config.toml
num_hidden_layers = 11
hidden_size = 576
num_attention_heads = 9
num_key_value_heads = 9
head_dim = 64
intermediate_size = 2304
vocab_size = 10847
hidden_act = "squared_relu"
norm = "layernorm"
norm_place = "pre"
norm_eps = 1e-05
positions = "rope"
rope_theta = 100000.0
rope_fraction = 0.5
qk_norm = false
attn_scale = 0.125
bias = "all"
tie_word_embeddings = false
parallel_block = false
init = "normal"
init_std_qkv = 0.0424
init_std_o = 0.0
init_std_up = 0.0424
init_std_down = 0.0
optimizer = "soap_variant"
learning_rate = 0.00363
beta1 = 0.95
beta2 = 0.95
weight_decay = 0.1
lr_head = 0.00546
max_grad_norm = 1.0
warmup_steps = 200
schedule = "wsd"
decay_fraction = 0.774
decay_shape = "square"
final_lr_fraction = 0.0
batch_tokens = 131072
max_seq_len = 2048
doc_mask = true
train_tokens = 448900000
max_steps = 3425
dataset = "wikipedia_en"
Each number is 50 + 10 x the weight over its row's rms, rounded and kept within 0 to 99. Layers, rows and columns count from 0. The size before them is the row's rms in percent of the matrix's.

# layer 3 MLP down (transposed), 2304x576, rms 0.116, rows 260-296, columns 288-383
105:62 47 37 47 26 53 44 52 59 69 40 62 55 42 66 45 48 47 52 67 45 56 37 43 54 40 37 64 56 41 41 46 63 39 57 46 64 49 43 74 76 53 35 50 54 63 39 47 62 46 47 34 57 61 50 30 42 54 40 31 45 38 58 43 63 38 57 48 57 60 40 61 43 38 58 59 52 47 64 45 71 59 45 81 57 57 45 48 46 46 43 45 58 62 73 51
098:51 51 37 41 45 56 40 33 59 43 50 43 47 42 40 43 45 57 35 70 60 64 69 57 43 36 49 61 52 35 56 44 47 40 56 52 46 48 33 44 42 53 61 41 72 60 49 37 52 64 62 46 43 56 38 43 59 65 61 56 56 48 42 35 49 38 50 61 37 37 35 51 55 57 50 54 42 51 52 49 25 40 54 57 43 59 43 48 52 59 52 56 77 41 61 39
098:36 48 60 56 49 42 50 36 51 37 59 61 49 40 68 48 53 42 49 26 68 22 37 51 44 53 62 53 39 48 41 61 32 44 64 50 56 52 32 39 55 41 56 43 65 53 63 41 46 58 59 38 62 55 35 51 49 63 67 70 63 56 46 67 33 69 34 45 51 36 45 38 52 59 76 58 67 56 50 41 47 39 30 55 38 55 42 58 56 36 50 42 47 38 68 64
104:40 70 46 53 45 45 59 54 49 49 15 52 56 50 41 49 54 44 46 37 49 52 60 46 62 43 52 31 44 41 48 54 63 53 71 34 60 51 41 48 46 46 51 47 58 56 48 36 59 68 34 51 56 29 52 46 33 43 47 54 53 40 18 59 57 58 63 55 52 58 60 56 47 55 80 50 56 54 43 49 53 35 48 55 63 33 49 50 59 58 45 57 63 50 37 46
100:48 40 63 32 76 48 51 52 66 46 43 39 39 63 50 50 59 50 61 51 54 55 58 56 53 41 73 44 61 46 66 59 48 51 41 46 50 55 46 51 54 66 44 72 41 37 66 64 46 49 57 59 63 71 54 39 51 47 36 42 40 39 32 57 47 35 55 51 46 50 33 65 44 57 52 52 35 59 43 54 33 41 73 40 61 49 62 57 53 44 47 40 47 46 46 42
099:38 51 34 41 53 56 71 49 47 71 55 53 59 55 55 46 52 45 60 48 38 62 37 58 54 56 66 37 41 32 50 45 54 64 41 49 50 60 48 54 42 57 45 44 49 61 36 48 50 30 59 71 29 48 57 52 37 62 76 50 62 49 41 50 70 44 51 47 50 56 49 61 44 48 50 41 31 40 44 40 35 52 62 66 59 54 69 35 31 44 46 48 60 50 53 47
101:27 50 64 48 55 49 42 41 49 46 36 65 53 53 47 48 26 57 43 44 50 48 54 50 28 49 58 52 71 49 41 65 37 44 42 61 42 58 40 59 55 38 37 54 49 38 44 35 45 56 34 49 53 51 53 54 58 65 45 68 34 54 56 56 41 58 37 35 55 36 40 44 37 44 45 34 64 60 40 47 60 66 51 50 49 52 44 48 54 37 50 40 57 42 36 39
111:57 39 60 55 42 62 46 50 46 71 45 38 52 46 55 60 48 46 29 49 50 51 54 38 52 60 69 56 46 49 52 72 49 53 44 46 69 55 45 35 48 70 54 44 49 44 47 60 37 49 71 40 50 47 61 50 38 59 61 54 61 57 49 38 48 44 55 51 47 59 42 52 51 51 54 61 46 53 56 66 49 49 37 41 60 68 49 29 73 44 46 48 49 67 31 63
102:51 61 68 53 30 61 48 46 80 59 35 37 51 51 53 48 46 57 49 45 47 46 62 38 55 42 45 48 51 59 56 51 57 50 45 37 35 39 71 48 49 52 47 31 58 48 40 55 37 53 49 47 40 38 55 39 58 43 58 54 51 47 64 50 41 62 51 49 35 33 36 65 50 59 38 36 49 61 39 38 38 56 37 45 43 61 42 44 46 61 46 44 57 63 56 52
094:61 39 36 38 34 60 51 49 54 53 41 58 20 55 40 57 54 50 38 44 45 47 42 44 60 56 38 34 49 47 45 57 59 30 45 58 50 61 46 42 63 36 47 61 49 61 45 59 43 49 50 64 39 36 31 34 52 49 51 59 56 38 52 28 40 56 65 58 50 56 48 50 54 46 54 44 48 44 48 58 61 49 55 53 44 59 63 51 47 35 39 57 64 54 55 35
102:45 53 58 66 52 40 54 42 52 48 39 41 61 54 54 42 52 56 49 44 40 56 56 37 49 63 52 47 27 39 58 46 52 57 52 53 67 49 63 40 48 59 69 61 45 34 61 73 49 50 58 61 48 46 38 51 40 29 43 46 58 45 61 63 51 63 47 41 42 38 42 39 49 54 30 32 59 39 65 55 52 55 48 32 63 49 29 59 44 72 44 55 52 34 61 46
091:48 49 44 57 58 57 35 43 52 61 27 40 47 46 43 33 61 55 47 39 36 57 46 58 53 47 69 46 48 73 50 57 42 47 49 66 60 55 31 67 50 49 58 27 43 32 38 44 55 35 42 48 66 57 38 62 48 53 57 59 57 42 66 59 53 43 49 59 50 45 34 48 48 31 57 50 58 51 42 66 38 49 49 54 40 50 59 55 43 46 56 40 56 56 45 60
094:62 53 53 43 51 49 52 52 63 57 55 63 53 37 41 61 50 48 66 45 55 44 43 39 48 59 32 44 36 43 50 55 49 54 60 42 49 47 25 38 63 58 56 53 53 78 50 58 57 47 38 54 41 69 64 47 39 52 40 55 45 65 48 36 36 63 40 46 53 67 53 56 33 44 46 51 37 42 46 50 31 50 79 54 48 57 56 51 47 66 49 73 44 55 52 40
104:54 52 40 75 46 61 50 50 62 34 55 50 37 50 35 60 47 38 57 57 51 64 58 40 57 57 49 46 53 43 41 65 53 58 50 49 51 72 38 42 49 55 66 48 29 42 47 59 78 48 57 40 43 37 41 62 46 54 43 37 70 51 54 49 63 40 46 50 40 66 54 39 41 56 58 74 45 72 61 55 50 53 56 44 32 49 57 53 38 39 45 65 51 31 59 48
099:54 54 34 79 51 61 47 39 60 48 45 54 43 51 38 51 49 30 46 47 46 48 47 62 56 63 32 60 39 45 61 49 66 54 23 55 45 40 49 71 37 51 46 47 36 47 30 44 50 47 41 35 51 62 46 52 46 50 39 50 47 50 48 45 50 33 44 54 35 34 45 42 46 49 61 55 62 28 63 47 66 63 40 53 47 51 39 63 57 45 73 47 52 47 53 51
099:73 50 51 54 42 49 68 48 62 51 53 48 52 34 41 42 52 51 72 74 49 42 49 38 43 37 45 40 47 45 50 43 49 59 56 42 45 40 52 55 47 46 49 55 52 40 65 48 49 51 59 67 28 47 48 49 37 53 54 68 51 34 50 52 46 50 38 48 70 49 44 74 31 58 51 42 49 49 45 70 39 45 52 55 59 54 54 51 62 49 47 55 53 60 57 48
102:25 61 31 62 53 35 51 54 44 52 47 37 34 55 54 54 39 62 38 41 42 56 61 57 33 56 59 52 61 50 39 52 48 54 44 44 31 47 48 60 44 33 57 40 49 54 37 60 68 46 53 42 32 52 31 51 50 72 56 51 54 45 46 67 46 31 32 49 58 36 65 63 40 27 58 38 50 34 44 55 71 39 48 54 61 49 42 54 40 34 48 53 58 39 50 53
093:55 64 70 36 39 32 42 54 40 50 61 42 48 38 68 56 47 69 41 65 59 71 42 52 38 31 57 61 46 46 54 61 59 49 53 55 54 37 45 60 38 29 58 39 42 54 36 34 61 42 48 36 38 52 36 54 50 57 43 75 42 63 56 58 53 44 37 67 62 51 51 44 75 62 45 47 54 54 49 48 67 61 56 49 45 40 72 63 36 50 47 61 42 65 37 72
105:57 56 74 58 63 55 54 59 42 54 43 44 50 62 50 45 57 44 65 68 45 45 46 34 54 36 61 58 59 55 64 47 48 47 43 58 64 55 39 56 39 41 59 51 43 49 37 41 45 60 38 51 35 37 67 39 58 63 43 44 63 62 40 75 52 49 40 56 23 38 52 49 39 52 48 51 65 38 65 46 51 55 71 54 50 56 52 35 52 59 67 43 43 43 46 58
104:57 61 60 65 46 55 50 55 53 63 60 54 42 34 38 46 56 57 32 49 49 64 51 65 66 65 52 73 53 57 62 40 58 59 51 41 53 48 49 58 56 43 47 54 56 48 74 37 55 59 37 32 64 51 43 54 59 46 38 58 60 34 44 54 29 50 62 41 49 48 62 46 39 40 51 39 40 47 45 59 52 58 56 46 30 32 49 34 63 49 44 34 42 46 55 43
098:61 60 47 40 56 46 55 73 46 53 52 41 38 52 59 54 49 32 48 44 49 55 40 33 49 53 45 56 59 49 32 29 47 47 55 62 46 57 63 57 42 68 50 54 48 46 46 36 52 65 59 42 38 48 63 63 52 57 38 49 47 53 72 40 51 27 59 62 38 47 63 46 37 38 64 61 29 63 46 31 43 61 47 42 56 48 47 54 63 35 55 40 42 58 43 40
103:40 68 67 48 46 64 55 49 57 41 63 45 53 54 51 44 71 39 40 41 38 61 57 42 50 56 59 47 46 51 47 37 52 48 57 59 73 71 48 33 68 49 46 45 43 42 40 49 54 36 53 39 45 41 69 67 56 43 48 60 67 43 53 50 54 72 68 54 56 53 26 49 55 59 60 43 58 55 40 51 59 46 58 47 36 57 43 35 58 54 50 40 46 64 67 40
103:60 54 56 53 53 59 73 42 54 49 45 51 43 58 59 63 26 54 54 37 65 66 60 67 56 52 58 49 54 60 45 49 55 59 63 42 57 58 54 53 65 35 37 49 44 56 48 32 45 56 45 44 46 54 60 52 53 50 60 56 58 56 62 49 44 44 49 42 58 52 33 61 45 39 61 50 41 52 51 52 57 49 19 36 56 45 56 52 50 63 63 62 50 69 58 47
098:65 57 71 49 50 40 50 35 33 49 66 56 47 49 34 59 30 29 53 52 52 63 55 54 61 72 60 43 56 47 41 42 58 34 61 58 50 43 60 51 60 61 36 43 58 35 48 57 47 45 61 38 59 57 49 52 53 59 64 46 21 45 53 60 55 43 52 48 43 38 49 69 59 46 36 51 27 58 42 60 41 45 43 49 41 53 39 40 52 62 61 43 50 41 42 29
100:48 42 35 50 57 52 52 54 41 58 52 55 19 60 55 34 39 48 66 37 57 46 49 44 40 65 41 61 52 39 54 52 54 47 50 54 45 57 39 43 31 48 51 49 44 64 48 49 29 58 31 49 70 54 52 52 50 57 48 37 64 53 52 58 60 43 56 28 44 38 53 40 44 42 63 79 54 52 55 63 44 56 46 46 55 52 68 40 58 51 52 48 51 56 43 44
106:56 35 59 63 53 38 53 49 46 58 50 48 61 54 62 51 47 46 50 61 38 49 47 49 56 43 54 47 52 51 49 49 57 42 57 47 29 35 37 55 30 36 57 60 52 56 50 44 44 69 26 45 52 66 32 55 52 41 46 43 66 50 39 52 55 58 54 61 50 31 34 61 57 45 49 49 56 56 53 45 44 41 39 49 51 55 38 59 52 64 42 61 49 63 54 59
102:44 52 55 48 47 49 47 59 40 61 46 42 47 45 47 48 64 46 68 47 52 42 54 48 55 48 44 42 50 53 30 65 53 53 53 55 57 61 32 40 67 63 45 59 44 35 44 37 49 65 49 61 51 33 57 52 43 40 54 45 45 45 51 48 59 60 40 62 57 61 44 28 70 53 45 43 56 44 31 42 48 37 38 55 66 57 47 53 43 46 41 54 49 68 51 44
106:50 44 48 43 52 50 41 45 52 45 44 52 54 44 34 47 55 57 46 46 43 52 49 55 53 36 41 57 46 30 58 50 27 47 46 39 52 50 43 53 46 46 44 65 47 39 39 52 58 39 64 35 50 48 39 58 56 40 36 62 49 72 42 63 42 60 43 61 51 30 52 51 43 65 48 61 54 56 49 46 67 59 48 42 39 45 34 60 54 41 53 56 58 68 56 46
104:46 52 63 45 23 54 31 42 52 60 50 74 47 50 34 48 35 40 65 32 42 62 45 44 52 35 41 46 44 54 55 55 41 59 57 40 40 46 53 38 58 42 60 57 45 61 56 55 35 46 54 50 64 49 47 46 42 53 42 54 56 44 43 52 56 50 45 24 47 63 35 56 21 56 50 34 48 34 38 46 47 34 56 55 42 39 55 43 44 52 59 49 40 55 69 61
104:49 61 37 51 52 44 35 52 48 51 65 54 53 52 74 40 49 56 41 37 57 45 45 55 54 52 58 63 60 28 44 46 70 57 37 67 72 40 45 38 53 51 53 56 65 44 54 36 57 63 64 64 43 51 34 58 31 51 46 52 40 64 42 44 59 61 41 46 56 71 39 60 55 56 54 50 37 54 47 61 59 50 41 35 51 48 49 60 38 50 23 41 40 64 48 47
101:61 47 43 56 56 57 70 34 33 39 59 49 41 33 64 55 51 45 49 43 41 57 33 84 67 63 55 49 57 50 63 47 33 45 40 32 54 51 60 28 60 44 50 44 62 50 45 43 49 43 50 37 60 61 77 45 37 55 52 44 59 48 62 51 49 45 40 55 65 41 37 59 54 62 64 49 49 49 48 49 66 31 36 36 51 47 39 51 43 49 34 71 51 36 53 44
104:69 37 56 52 51 59 45 42 61 57 41 48 55 39 40 51 49 19 38 52 43 52 45 47 40 52 47 47 42 51 59 56 43 49 67 36 68 65 29 52 50 60 58 38 52 52 72 52 56 59 50 59 43 52 53 45 51 41 44 53 76 47 49 56 47 38 54 64 46 55 40 47 48 49 51 46 63 43 55 62 34 44 63 37 47 53 69 54 47 54 50 43 52 54 49 42
098:43 49 47 51 45 52 46 48 45 51 41 47 47 61 64 60 66 34 40 44 37 55 49 55 62 61 46 50 76 44 50 42 55 52 60 46 55 58 34 57 44 46 44 53 57 47 50 56 69 49 49 34 57 53 62 44 52 55 52 63 59 72 39 32 52 45 42 58 39 52 51 44 47 55 35 53 52 49 44 29 60 71 48 46 40 59 60 47 40 44 36 50 31 56 61 69
102:37 45 48 43 69 57 51 66 32 39 64 61 48 51 36 64 57 34 46 39 53 65 66 38 35 46 45 35 41 44 50 41 56 55 28 50 50 50 63 48 57 53 52 50 66 58 44 50 30 65 67 60 50 52 52 53 65 70 56 45 53 58 49 51 53 58 50 38 44 53 34 69 41 47 54 67 53 54 47 61 55 63 36 49 59 47 47 46 47 50 51 55 47 48 49 56
089:46 53 46 46 54 54 54 59 45 35 53 66 54 47 45 45 37 49 31 49 59 59 35 61 43 55 69 59 34 78 44 58 45 40 34 62 66 43 47 42 55 64 52 54 46 50 27 50 66 45 56 64 49 68 42 43 36 48 54 45 53 47 49 44 65 53 45 55 51 50 51 53 43 38 56 70 40 26 33 58 46 49 67 59 52 57 53 50 53 58 68 25 43 48 25 56
098:34 36 63 56 48 64 55 50 46 62 62 59 64 46 45 42 56 60 59 49 50 48 53 55 56 46 67 42 43 64 64 62 50 63 53 53 57 61 40 30 63 43 49 52 49 67 37 46 45 30 61 49 49 56 62 45 48 59 55 49 43 54 60 67 48 31 61 58 40 64 39 51 28 61 56 50 61 38 39 58 42 26 52 67 46 48 44 52 40 53 47 60 42 47 12 59
104:54 60 58 64 43 49 54 46 59 41 41 50 42 51 63 50 32 58 61 61 52 54 32 41 51 43 53 56 48 48 24 64 36 63 60 51 56 34 35 40 51 63 79 65 54 46 66 39 50 46 57 64 56 41 44 49 37 54 49 56 41 42 58 60 28 39 43 48 55 44 39 44 39 55 70 49 47 49 53 48 66 41 55 48 47 32 60 52 57 61 40 48 45 44 45 53
# layer 3 MLP up, 2304x576, rms 0.123, rows 261-296, columns 288-383
106:66 53 38 55 53 67 42 43 40 56 49 76 46 59 51 47 58 51 40 52 57 49 39 52 53 43 56 35 49 51 38 73 46 51 45 44 51 61 30 37 45 49 54 45 41 35 50 63 46 23 31 48 60 44 56 42 40 71 52 64 58 57 41 57 43 56 40 37 50 38 53 55 36 63 51 30 78 50 49 72 58 59 65 53 51 56 43 66 58 52 36 55 39 34 53 64
102:48 42 59 46 61 45 54 47 36 63 50 45 52 54 59 70 39 45 46 56 42 66 44 57 54 53 42 44 45 62 46 37 39 65 55 53 41 50 57 56 43 50 45 59 48 46 51 38 62 65 52 76 45 57 54 41 29 55 60 40 50 58 49 66 45 59 47 44 66 63 32 55 47 49 64 31 50 55 46 61 48 43 63 44 46 56 53 41 40 46 62 72 47 52 42 58
104:58 53 30 42 49 30 62 49 40 48 54 26 52 52 46 47 72 53 40 54 58 43 53 58 58 47 51 42 35 48 52 41 49 64 47 37 52 54 43 68 42 55 49 44 38 39 52 56 47 57 44 63 56 56 56 46 52 44 33 64 60 50 40 68 61 51 44 39 41 51 43 60 44 39 33 58 40 62 21 84 59 44 45 51 59 54 55 54 51 51 57 44 63 49 43 70
100:44 38 61 55 54 36 44 68 59 45 39 50 52 56 47 65 46 46 43 46 67 33 42 37 50 38 60 28 48 59 40 53 64 46 68 48 54 47 48 41 30 46 57 53 53 50 51 43 53 59 63 41 52 48 46 57 38 48 51 49 52 40 48 58 60 59 49 43 41 53 47 56 48 61 43 35 41 59 42 36 61 43 53 41 47 40 52 53 50 55 57 53 41 55 51 49
102:39 56 51 42 51 54 56 54 56 54 46 61 36 54 52 41 60 44 62 52 54 35 52 35 56 52 49 21 40 59 49 65 52 58 31 59 50 30 50 51 52 55 70 67 61 47 58 56 38 43 78 45 40 67 49 37 54 41 50 38 52 32 23 35 50 65 74 37 46 47 46 45 29 48 75 51 44 29 40 19 48 53 53 59 61 37 60 52 40 63 58 39 49 44 45 56
101:52 43 49 41 45 48 51 43 51 38 41 51 57 63 39 57 64 59 55 40 61 49 35 49 50 49 44 60 33 50 46 46 48 46 42 52 52 45 47 33 61 44 65 50 54 43 48 51 51 40 58 36 53 62 33 57 58 45 51 42 72 64 36 49 43 57 52 46 45 46 41 44 54 64 35 44 43 65 35 39 57 48 41 50 50 50 57 34 53 39 51 39 43 55 72 57
115:50 57 50 44 34 38 48 51 46 48 68 50 45 56 72 72 64 36 51 60 59 67 68 48 36 57 45 51 57 53 37 43 41 51 47 59 49 56 52 57 39 73 39 46 32 57 37 56 52 59 55 35 50 46 51 58 63 45 61 52 34 64 43 37 41 47 69 32 62 58 50 42 47 41 60 59 67 50 39 60 52 40 66 43 58 33 47 58 37 55 57 65 56 47 45 55
106:39 33 51 39 70 53 29 48 38 35 62 44 59 52 51 58 71 53 42 50 44 51 55 39 43 58 42 41 59 45 41 59 43 47 50 52 40 52 53 19 53 64 34 38 52 50 58 58 41 55 58 34 53 42 44 31 68 30 47 49 51 51 65 47 52 52 48 46 48 35 47 72 44 52 59 47 56 39 53 42 49 48 59 62 49 61 48 31 55 44 39 43 47 46 49 55
093:52 54 40 45 55 70 76 47 32 50 46 51 40 50 53 55 49 42 71 46 52 63 57 51 50 39 63 64 57 63 48 57 48 41 54 52 42 64 53 44 52 39 54 49 44 40 37 45 58 54 60 52 38 51 50 29 60 38 46 54 41 46 34 35 41 50 61 33 48 48 45 62 47 44 68 58 51 48 48 62 35 61 48 56 49 81 52 50 45 48 53 50 49 40 64 57
098:43 48 50 43 48 36 68 48 56 37 58 72 51 50 50 59 52 64 50 47 70 43 38 36 53 62 49 49 46 40 45 51 56 41 59 52 41 53 42 44 50 43 51 64 53 52 27 68 58 47 38 68 59 62 63 46 59 53 41 48 55 60 45 45 52 57 33 40 55 47 61 41 28 43 26 59 59 45 63 47 32 57 43 60 57 48 52 60 63 47 62 58 55 29 32 69
082:51 43 63 49 41 58 47 32 44 36 40 48 56 33 60 79 46 48 51 57 32 56 51 74 45 35 50 49 68 54 51 51 33 56 61 61 51 38 37 62 56 52 63 58 39 55 46 48 58 44 45 50 40 49 53 50 58 45 40 59 67 43 36 43 55 41 48 48 48 48 40 67 60 37 57 38 60 43 48 53 53 39 47 65 50 46 61 48 37 62 50 52 43 48 46 46
087:46 56 43 45 58 38 55 37 61 51 59 48 32 34 43 56 53 43 64 40 63 50 56 43 54 55 66 61 56 54 81 49 42 57 46 40 33 60 37 51 58 60 53 54 66 46 44 41 57 49 46 61 48 61 56 37 53 40 62 55 44 56 51 36 20 52 50 40 46 47 54 59 62 49 50 48 43 45 57 52 37 51 46 46 38 38 62 58 52 49 54 47 24 65 57 53
106:39 71 58 41 52 19 60 24 34 49 37 49 55 65 38 45 51 45 46 47 61 71 54 62 51 67 45 54 43 60 47 49 53 50 49 40 44 59 33 54 39 51 42 34 37 32 41 36 57 49 55 50 52 40 50 33 41 40 54 33 51 76 53 54 58 59 45 31 51 39 59 37 55 50 48 54 36 46 46 43 33 47 55 50 63 47 66 49 56 45 47 54 53 42 57 55
101:67 48 44 40 42 69 56 51 37 47 49 36 46 36 34 50 39 61 51 62 55 38 74 50 42 36 66 62 48 67 29 42 63 48 36 68 63 42 60 62 53 46 47 32 66 53 61 55 26 47 49 27 49 33 56 47 53 16 53 49 50 47 54 45 70 49 55 50 56 54 52 39 57 55 53 39 53 65 56 57 49 38 40 51 56 55 58 34 34 72 44 64 39 55 65 64
094:52 56 42 36 42 46 65 65 51 57 66 49 51 60 51 48 66 56 34 48 57 37 52 61 58 71 46 38 68 72 46 34 46 54 52 40 34 49 45 42 49 53 58 56 54 46 66 59 43 50 60 32 68 51 46 39 46 74 53 48 33 57 44 45 53 48 65 48 57 55 50 50 28 62 71 31 63 61 61 47 49 44 64 34 59 43 24 37 58 49 50 45 46 47 34 49
105:43 40 52 36 60 62 58 53 36 43 27 46 66 45 31 38 63 46 69 46 61 64 60 47 65 48 41 57 51 51 47 49 45 56 50 60 40 54 41 56 52 54 55 42 57 61 57 67 54 41 45 62 53 53 52 60 56 48 46 74 47 57 50 48 73 57 74 50 51 59 47 52 57 62 49 62 42 58 40 39 44 43 36 61 50 63 50 44 52 29 47 64 64 54 42 38
092:43 53 65 48 59 57 56 49 37 61 38 29 49 49 54 36 52 66 64 47 66 45 40 85 56 39 50 46 44 46 50 55 52 51 59 39 51 34 48 49 47 54 60 36 52 53 54 46 67 43 53 43 43 53 32 50 69 56 40 52 40 70 46 39 46 61 50 45 45 67 65 60 54 48 53 67 45 35 41 54 50 40 71 48 65 30 64 52 61 55 49 46 50 67 50 57
114:63 27 50 47 51 68 62 46 40 58 43 48 25 63 33 41 45 37 47 45 67 39 40 56 59 62 41 39 56 71 39 59 51 56 71 40 57 42 87 58 73 52 55 33 66 61 59 51 35 42 55 41 63 61 54 59 57 40 46 40 64 45 47 56 43 46 56 49 54 56 40 40 44 52 43 43 50 59 46 51 42 58 47 59 35 43 48 50 48 58 56 46 48 42 59 43
105:57 34 60 43 52 39 62 56 43 65 57 51 52 62 45 37 49 44 42 60 64 57 54 45 53 36 63 45 41 68 54 44 45 48 61 62 50 47 53 55 46 39 71 26 48 59 40 73 66 54 51 63 37 61 48 45 64 60 59 32 61 36 48 43 40 51 61 57 39 41 26 51 56 45 68 69 42 54 57 32 62 60 62 42 48 56 46 58 39 38 44 52 42 74 54 40
100:50 51 47 60 49 50 39 28 23 42 48 63 52 49 36 52 55 42 58 46 46 58 56 55 53 60 25 43 54 60 65 56 45 56 49 48 51 52 33 44 49 45 36 48 43 46 35 39 48 42 51 52 40 30 37 54 49 45 54 46 45 56 51 46 55 57 51 43 54 35 45 51 43 41 63 55 40 50 62 47 44 40 37 55 65 54 36 55 30 58 28 67 48 61 51 54
098:45 66 33 53 74 60 48 31 43 62 36 33 48 56 61 51 51 45 48 52 45 43 60 57 46 32 37 38 65 53 36 51 53 58 31 51 44 61 55 53 48 60 65 54 77 43 51 39 67 41 48 58 41 50 49 45 36 52 55 66 32 55 62 60 47 55 49 18 48 39 55 48 39 61 48 49 43 45 24 51 36 46 52 62 39 63 47 44 56 55 60 57 34 37 58 42
100:51 43 47 38 66 45 56 60 42 47 43 48 39 64 73 45 55 59 45 64 60 48 37 55 38 32 56 53 41 44 46 59 38 48 48 46 48 52 48 36 40 73 63 50 41 44 49 57 76 37 44 48 47 43 42 65 54 51 46 37 52 53 52 43 59 56 55 49 57 23 59 53 61 50 43 39 60 38 61 78 36 41 69 67 49 54 50 41 50 41 39 36 58 49 40 56
101:52 47 59 61 34 55 34 45 40 74 45 50 64 40 42 36 58 53 52 37 55 61 45 53 47 53 52 51 52 59 69 58 45 52 59 67 49 47 34 46 49 53 51 33 54 55 41 43 54 43 51 66 51 59 44 52 36 47 46 65 52 53 43 43 50 46 57 58 48 42 68 37 75 59 51 35 38 35 56 44 65 40 46 50 41 56 64 51 55 34 50 52 44 45 35 39
107:53 41 42 69 56 57 43 38 45 53 31 43 56 50 57 43 62 50 56 54 46 30 45 47 44 57 42 66 53 58 52 63 58 47 55 50 47 28 67 49 46 54 47 52 46 42 35 40 41 42 60 52 59 50 30 34 50 34 62 56 59 32 37 46 53 52 51 49 56 43 36 50 43 51 42 42 49 44 67 48 57 48 53 40 47 40 45 35 69 49 56 41 38 46 62 30
101:53 50 31 52 57 63 48 50 70 53 54 69 56 56 49 64 53 59 29 31 47 42 46 59 62 43 43 53 64 44 62 52 56 60 48 63 71 52 64 54 45 17 49 54 71 42 41 50 56 41 29 52 48 56 47 51 48 46 50 68 46 56 56 59 48 53 35 46 37 49 28 40 43 32 30 65 56 35 54 51 49 45 53 51 53 49 42 60 61 37 41 38 49 40 37 52
098:45 46 36 70 51 59 39 66 37 65 54 46 62 49 61 47 34 59 72 26 39 42 30 52 38 46 63 55 60 40 34 55 58 47 51 39 46 67 59 40 50 50 55 46 45 58 67 37 60 50 37 55 72 51 51 44 54 32 51 34 48 46 60 57 48 35 40 50 58 60 51 55 61 50 69 52 66 47 37 46 49 58 38 52 70 52 50 55 25 53 50 40 55 52 55 44
099:48 43 60 52 37 54 64 69 63 40 61 51 61 50 59 42 50 67 47 50 45 48 40 35 49 40 45 42 44 44 47 63 63 40 49 39 39 56 38 59 34 49 46 40 50 64 48 43 59 28 35 41 50 30 61 61 49 61 49 66 64 39 30 34 55 50 29 46 41 35 33 52 65 60 47 45 38 58 52 44 64 46 70 38 63 56 62 51 41 38 47 51 48 66 44 56
100:59 54 50 45 34 77 49 35 25 52 61 51 44 42 40 48 43 47 55 59 72 54 52 36 54 50 59 29 61 53 42 47 65 67 51 49 55 50 49 61 51 50 42 50 39 51 38 49 68 54 48 43 52 48 64 62 44 40 64 48 51 57 53 60 61 59 46 52 47 54 58 55 36 58 54 53 49 52 45 55 55 63 49 61 24 51 45 53 52 40 26 56 64 27 26 48
101:47 48 44 58 61 76 59 33 53 49 34 44 51 41 46 57 43 36 49 74 45 41 53 37 43 56 51 38 54 70 66 38 50 52 60 44 50 43 52 45 61 51 41 47 54 61 65 66 47 47 45 52 44 63 52 38 46 56 53 57 58 46 46 43 51 50 47 48 40 56 59 62 44 49 53 55 51 57 43 39 56 52 53 47 65 50 25 50 68 48 66 51 73 42 51 61
095:71 56 49 61 54 66 61 42 28 41 42 66 41 48 45 50 58 48 53 33 47 34 53 57 57 32 52 38 57 49 40 54 50 54 49 48 66 34 41 43 55 48 53 62 51 59 44 48 46 51 58 45 59 49 56 51 52 50 55 52 39 54 58 74 48 53 48 48 48 53 41 60 42 60 39 55 68 40 44 46 73 53 48 50 71 47 41 47 59 51 46 40 42 46 65 47
106:55 65 27 24 42 39 53 56 44 36 54 63 50 47 50 53 69 64 60 56 31 43 51 45 62 54 41 37 64 55 40 44 44 65 51 65 46 44 66 52 42 45 40 66 56 60 62 47 56 50 45 51 50 76 49 40 61 35 50 51 39 49 58 51 54 52 45 37 53 70 47 56 64 49 45 59 48 59 56 42 38 44 33 59 54 58 33 39 44 39 57 48 60 50 49 54
098:40 55 42 47 41 31 57 52 55 48 51 43 58 57 49 54 36 48 48 30 53 54 44 60 57 37 46 49 59 54 41 28 56 51 45 28 48 69 56 72 61 56 57 47 53 43 46 30 45 24 50 45 38 47 54 53 43 59 52 44 50 64 52 40 58 55 60 51 63 58 40 45 52 37 69 68 51 40 41 26 48 67 40 48 46 50 67 57 53 63 58 43 44 57 67 78
100:28 41 50 57 52 44 49 46 43 53 49 45 74 60 45 53 49 55 45 66 58 50 43 45 79 50 58 45 52 50 52 53 31 65 53 40 33 52 34 47 34 46 49 53 52 50 72 49 42 44 36 58 48 63 44 41 44 59 50 57 58 41 59 39 61 49 56 67 41 55 68 65 53 58 54 53 51 58 45 55 42 50 55 55 37 59 48 44 56 67 54 79 52 48 56 55
088:47 71 48 57 57 61 51 47 36 52 63 62 62 46 52 50 56 32 50 46 50 53 44 57 57 32 53 55 28 72 46 53 60 21 54 51 44 66 50 47 58 59 53 59 48 38 65 55 76 37 35 61 56 71 46 45 53 39 76 58 67 39 44 68 47 52 61 57 60 34 45 53 34 35 57 57 34 40 44 50 51 53 54 52 57 52 51 49 47 51 58 41 40 63 47 62
093:33 68 67 48 62 63 61 53 46 43 50 60 58 51 61 69 26 61 54 56 40 62 54 50 64 65 47 54 61 62 37 43 47 65 40 49 47 67 44 45 69 45 54 53 51 38 35 36 25 41 78 57 57 45 50 44 59 61 41 60 49 64 58 33 45 52 63 48 45 35 43 52 40 49 48 59 55 61 61 56 35 34 53 52 48 56 43 47 32 49 47 53 38 42 41 56
118:45 65 38 47 50 34 41 35 37 42 71 46 52 38 53 59 48 45 43 50 42 47 55 58 40 70 47 49 63 55 65 47 59 49 39 70 63 46 60 57 51 55 49 54 66 33 56 45 38 30 61 62 51 48 45 60 28 58 50 54 34 55 41 44 62 39 50 51 59 37 39 44 42 54 45 65 48 51 58 56 31 51 61 38 49 24 34 58 49 42 61 54 53 50 78 39